Each number is 128 + 32 x the weight over the matrix's rms, rounded and kept within 0 to 255. Layers, rows and columns count from 0. Numbers have three digits each.

# o: layer 9 attention output (transposed), 64x64, rms 0.397, rows 40-63, columns 0-63
# v: layer 9 attention value, 64x64, rms 0.454, rows 41-63, columns 0-63
# up: layer 9 MLP up, 384x64, rms 0.564, rows 0-22, columns 0-63
# down: layer 9 MLP down (transposed), 384x64, rms 0.579, rows 0-22, columns 0-63
o40:105132146178177156126088122115196149164092139130113147093097105142156119123092109083121102150081127150155077239146118063179110117144125149139076104146156205159165117103152095093156172103122113
v41:072114137147152118142128116120127134074184181124069156139168113187125075157144128134142098087133108154122148130140124123136150161159174159184078149119086109115149118171115141173140166164126144
o41:157112164064121131134071169153181124201075178096214136120132141130128167136155109092115185158148086116124098162133090128160131168129162120082224139149118103130147122107167086105116097127188127
v42:135104159080102104119125149110157160155127113145104174109113176141181110093132114211098144101142130118139121144192131113094064097078054133132170118115122126060156075075082147128163099069088102
o42:109107073113135105230139109119113124115128106113112155176118094156123151139142103167167129070093086105124130141137134083070198150090165178109126119127143156107063169141120062154151165183151104
v43:097116125148158160164162126132152129128136097051101152171125055135080185155105083092108163143129151109125140087141117147156155135131132110145148163173139116111164138147166126145093110140120170
o43:197164169103124130117089148076140145139160145175151121087145130110152111108134083145143139131188097116193114160095188130136120125103092097144067154123146217137132122109121128111123154063149093
v44:185091093176074148080117120106107161106103131151130166138116133136160145136149135120147144115184106110090119120152189134101095164143123088087180150171166132130140038141141112122166100151123119
o44:091115150137169154199156146123088155141159127132142141162108186123077129133091133102147120158150075134211159091146094027142138106114164192107130095072102097139150164104115145150112166096123103
v45:141133084159122093153145109155163104085116116126154066132116138150099085067154146081163147115121128144115084119112110064102100162100131123103105107106090183127141128157128086129163127113157134
o45:140120196087126143112141157064107103103117142148126198111145080075140136112079104130080111103107116114115150136128166151174096106126152141149192123154096073192131087158135151123081167149070136
v46:154194084146130212135125112146060092107117100089089140208100109145091105125148172154069098138093174049110147104101074143093104104127195153155127154067112170132130136106101123099105119113175134
o46:118101071077182121088090087092140190121163140207133112093181152081161113153161074096113149146199171139079129131129092117141163126169119057148049164119100072199125131159143126168095121164118093
v47:112163101125121169137135129102139130135090111100145134155200137160177076109116120126187154124115149141135093148146085092220146110164124136143136129135124072132129173114155170159137130123104130
o47:145127154131157100127084148150122063110128179102152149138103121160075211138116128154129130143160160098111124158201196169126132131149149135157122124094157126055132069163124123130103104117138130
v48:163198113078100138094155095121113174097095158122125126168125223151098125113070125126084050125140120108197120145111095175153181119155160109118092160134142214166137181143146105121095178102181085
o48:145096112176155087138130121133161081147105176099145126131151130052149076134151172100167157091102133132105121026151079150121122126120132096147038139106145102188111112125092197078091100183121204
v49:123078166093195086065181095136182088084106122139151131158161095142105112133086111141150081080138168130121167102096140123183185074120150069110118159150104129120137142150108134123166138076211116
o49:121074081149054114176086209096132127125078141123132118115068110106161086098150087155142168137142153026152124138140119147055060096115083144139121125167055143115102100087084124097087111120115176
v50:149160109152129167151114200141117189157154167148141124145136144149127112132105152149106123134101148127091130155095189122147137170106143137206087103150144170160130129159108174137159151063108138
o50:139062158095153102105151057141101097114163142106147133103169088168100148137148180127116139098157139152196156162149024166108131165119140127058171147106097108136091080036157142135143098135128121
v51:119097143135138118156144116084084145140107130122097115147147164133135152145105154100135119128137166125085149111060074107197142119140096118118073116108094150156178110139090159211138114185218171
o51:142180125123093100101063094124157146155103107122208168113143108149097075140162110156113076128127097131170136147204135198092145179129188145153109129139067117183107141137168139114097100085096203
v52:201144095133167152114116092110204118135199127116094144174074076128121150163143184167097107164094118144109182122130158109137142102123143160101124121148124121130157166116150175143112163144113098
o52:139115070115149158141105119142116103102098150206110068161082152152146079107158062093131121112136202191181078087111077153104096113122140092163166142130101141138099103080105068101134109148185092
v53:128144115151111140166120101109112120102159173105129150125086198131106147147090114138109116111117119182128100140134089129192172193167138123176136177124132130125080111156150151132089161120140156
o53:148196127069163094088200131156174103114100124096139111124140113090131107093154109128148149102174115080113126105148171133137107139114102156114093089088150101145204131135147114061178131171110109
v54:090103101126151134208187099069138173104148162135130174213152127083123091181135121131187150073128113117099132151128140118083123170042187137091068156153109035203110179142162158184086153125162128
o54:127111118087114119110000118129060072121129103111097161101114123121203096068078093117066098212136078159178105132124128178152092156092067123130144155102140099103180193110093144136159076168147165
v55:117141126106133138094111113148134168147099121103166093059131131117102113123133118128126144161129123097142081089151143114114137144154153204110112098151097114117154119154181102146138149124129139
o55:160132151142110118164181151135103141110098140088121154122141170139126200181133169130089193106108131158129147126122109143184098096114158080130106151111180152188107114158139111098140115115116125
v56:183158094139137139058131140170107093163158134135120142104162157122157182114169104103155116167143093099124154133173110154148085153134096060119131068134117196129120198127184148159178106114117136
o56:109175180172174152217140103150120102121091104177122161151130112159098128205082157127132122085129196121161117110135112126172163119131149124145137177149164123122141090088102108188055113054125169
v57:177091135129136152127111098119169073172174091166152148133135117130123179087124163081170090115142108128131111122129146159118152156092067100124102131090190117103107128161127156111144109077157146
o57:109177158117173127138181197105100148125109071129085110187096120140116097113086125139145126113148110100123123159119166118151075174165133177201117175144132158134122133045179123121119171180137179
v58:149116115092134125126148087151106177111108146126127113144095162117158172100127145113073162150125171102194145129113137087175131089105127132095168173125123080093155148120091090098149130125123097
o58:162122120175157149137050141109143109109122084136133131131127160120111095180182157145151147127163102173103114081118148126051112083122102166134116093171092148139111144135093096122123128178113124
v59:134125115119176114184122110110138145079110107138113126115155112119102082122082208184152092175125148083127082131115141086090116148138152174167115165087114139156136133100108103166118134109130115
o59:124063130130135065113107162147128092138099093087130087132128168166172186128139071064067141100135159118129137125135133135090175140153165070129115126154102086187096134132178156140129157186106125
v60:138131082095102166165119159171060122149117187104129120185144154109187105102111122170103157125106106118130119113135093071160126155107117110180122129177146105106138147097156172054156157058173139
o60:161087136132219106105113075066127149116136110105131140086153132106161161193094174173093137080164206091147153157172126126093176117179148162138145100079164159102151149082092087131152081159127153
v61:158122091152096095118093122107129132071130146117063129092127120108120172113109126105141128145112126075088140106045121114108094124127130087115063132151144119122124110087167087135011109138110156
o61:154155147142129160116120102143126097165102128145199091167169178150108111124116094157045087112174090150167141126158099087109162080114161109171141185111156101160160156099154207104147183120176125
v62:066153134160175142129172102118147140094104139168090124123085152089098091123107171126091115114111148105170141127129103157154113154092153101158119115102104145117101155197147163158096138089165173
o62:163117165084103101115124152173201135162097128116143203125199109123097173145144107129181148140164125131159153104181123148148121124105108125129119150204151157215109114051075160169149108163160128
v63:151116033145091126128117143123151109140103107149116212100177141153119145173106148193130103142095098178161139093077125109152174159163136085123082164136124120122099136159145191170112146097129173
o63:154140154148118125093132163158138141119109133132113050140135174111122104100134054147061102078108111083130135102233075148129104124121123153101094094090166151069191083083140077156089095173133133
up0:097136113085128085099152132117153146093094106158135084136126108106117127114077132109153104113174136170142150115107077091104154113147169092162107114152166090153087184167156126132104062172136158
down0:132121159114107166168072134146115080144163117106091159097123112130106141118149124128114105149136147139132125137123150131111120117133108132138111142114164151163156099094110101096136142119108078
up1:128109121166125096185182149106159143115121165111133074163056120146091133087174104118104158152117089180113112166122175119137141112147078144132150117149138168086160144127180133122066089165082134
down1:120141120072125154154152183130168073118148111169141166126109106100106113084147109195116164126122115149118204122127175197098105144119099133101078130136142139164147153115112069126088118217109108
up2:179154178096173143162135102085121127092096172139134164073118105050160125125093152118126177082079100081150144125157105216110128097171137100116187110112126141129113085192142065103111102207172102
down2:084075082130088140085126110171115134180130096140109168140114042170124158109142146192140100150131153130097124167094138116108125165161152097167098126068090122105082134085168145138147123083145107
up3:188199158139151093120117127087141180080133154178065076088149150140073157100086136125109152162108111149090145056126134087129080144162100157183110123104082144127115088125159104181147088120184159
down3:203107142098121086109134145124104141196139162159070106123098169076203111128134066145131118120213130136080168123142123110120102099111057119219168131136141128177116116103081139087196105100132127
up4:126119087147155099156105130102109140156167127168145123145122100153104158119073174122130056150132096156085061112127116138056138094135052159069117092119108161167150136187116180126084171091103147
down4:147147129145138134135082146133121117116119158155157128168119112103125148033153087109146142122118129122114200111157131184134087154135148148156126138105113140163115138100107112172182101157102118
up5:094166180132114120046147130127092141155059119204149121133207124094080089200121140082117127153172177113154118112109124128190141156127089107123114106059176167125120154062115153167150115104165143
down5:122107094123119140153087167033172151225121162199149112148143082084131141139220149146102184107099123098125119095100057102081173144170146129136103150098145177154187147140140147114177067041122128
up6:111142101146070109150114128083083179126064175088121136115131138161214106135141095146126142085093075123084097181133095111172098125174120090104179177131114106075085153110117199078157116122103125
down6:177191082102100129187185162118140138095158173120201176145100130112148152102097119077129111176142118093152140167088128130094150143082045047124130132168120165149201083133163105123123119076119093
up7:115117150136127036135146132192121160093091076106115193170157136098092093153140162112170203145149129142097138141136159146114100078115085107101113150106183135081188140098149134162205120164132104
down7:089129122145143153124116119143088157178096028102070177188124119137113100120074063125109103080071133134124102141171113083163110158165149103111101150096092075157088147166096083107169136188138172
up8:121144236110181145130154147149128107081102144164142175100126126061113142130113103116118129116162111074155139105138086180153147115118136079128086099136157093102115083092131084109203121172149103
down8:156142144153111118091172144115110137108143129150114138158179114175116108071166154140124166098115118217085145150124175164121095128092179129112095099143105167054161136110099124142184127078178074
up9:128118132116091126079153099165119150096105108120206141078184116079105121064114145145163150137092175183114142115089129122134154145130124109137182149128082135140143199093159122179140152100111136
down9:158113155069081132135054170093119153121118164114115157147158147074152120149126145073138127180126126121066141167106119153126106118118107163092143157093136066078198134109045107201149172162104083
up10:152135143188127124072117113138100162143180155119091158117161021113084161091106143189106097141133105133140064138079084152117165178137167114103214090167127128110116150107156167143119139080029127
down10:137098125151182118099166176147095166084135170165153145126077119081107141160117095143183167152153137191155129059156059112142193097093118156114204159152073177121157094166082133168103116087125155
up11:161183134113148125149087198108079140150160141092203132127119145164117155184165126110093100112091135133066130146129156123149120145155140146127102115092126164152068119104083066066160166132123147
down11:137124165140121103076135144166113146116148088081114087071109119128101148117110121200126128102169120111152144175124102173114139111149140141194125149155171096135175141124130183151114044153137133
up12:082145074113118156121110161154114147076175138169191098136167076133102215086089111137095078130107128113078135141103108142079137123112113099147120127114116184183093106135181138136107099097131130
down12:128127151162171071145094090096080105108167141130123146133072167136153120160186136160140158140093155123138198144165109123151151146144070164148193119111099129119121169090173195109144155054157128
up13:137103133111139124127144116087149121081082163099106108099123150086123122137061134088093153114115147179112153157055132122094125144090118135081084170111066159134131079145128175094156185120155129
down13:106125134120120119142088147128110136103145092137141124125094107095173110139145121143161097057163139081121100088156193125154126093152108100119138091120198095116125113120140109139109082160092116
up14:082107234119120068173058113095128135130167156173129110081126133098091150136155120160161136087145176118079137124107157143108151050155136154077129112091090166122177175113124162100114122194099149
down14:119113166103053143127222088076131155164118160122159190094133092154206129184099146152127115155101139077094099194166087109150084092164078136096130150118145122175134192162103063130123150139125096
up15:123143219134192083112157130100106178170108152153092122134112139187117059108110145138136164218145151044114121118098119109113085142066167123140143138190112068085140134144135121127141129089121165
down15:127007143209110040137106117133083120184137159188185141133127121090167161120129137065101093136068076111104152149139093105165169159168119165110119119167145158153137161131058116157143153101034216
up16:108116147117112134174174139160130099145081119128098168166130109121118160131127080114089144105107133188112124119104152096105100074101091092142051124106153105158116094121089196111168134169091162
down16:132156092138101095108091091114142131163140187137147090110120141158140202087141175134144146178137163111087148152117107160147222140111090165149153126131104145145151144127149090174105115125143125
up17:125083169069155066170137112083100151074097156093142131120126173109148138174105157135085091146143150090144121145130088144118136079160085135175114174119122130117103164163140148074113102179126111
down17:145156062117100141116069108113120097142138158154141097085153095126149152125185108137149145146097190149147163140127149130117145191167124135106112083166140155137150082141170114194129131114147121
up18:069140114079140124145149120119155099042135168116155152094148152129161099178105179119124142162117117123146112083083120153174106087147154129109120160101145130147152198124129087132129053178133099
down18:150124114162127155135098131082124135171102155121076093115159130123080104101156142141120133095158162116074094097105139129092136164145134138156204114131142114151132119169117163095174162093126097
up19:159166115128151143101168088119125102103133141131140156085084116140086105165069134156138144116211153121130085115144138141102135093106109059129164125121118124096142179185138155101123089113096089
down19:156134163110160140135083120161114129138140114106152136120111138079152131076062127122137099137125137119133134154185098138099118133121169111135181130128071146134140121064119100201156094102165139
up20:061129096171091120123081136104161166138193067139069159090113123193180121170127189112126078093105110144090190140169176129111124157122135171106150181104114147184101159145116097123113114036123167
down20:121163128171097143075165127160137102167103144101119102139127089144126125076162108108171138138145138097145087060173153148122102136168111081162139136149120147165086126123131130117133107193140086
up21:121082152089164159134100061088123134101084037073157159104135119115140103155072142142113123117131137134144108142118157149185142070157086190092105158152206089119100173118138138136107064128061171
down21:139130193132149127145112145215158115137125194162170146108156069143194104129114120144184153046120164148135090085190089112085063142180213133106158115124154148150123113237096040115170158145177153
up22:116109162166148151148140104102092148145106163116119134104144125127077088146195131167160106153121097107134031089098064110127076144124147153151189117140133115127154090156217115142158105207107122
down22:147239113132134121104097114107156165138063109143083141137134035125169085188124118082095119173120110102099130149117152144091137127101114130112140140182219124164126144141146139161111124099109181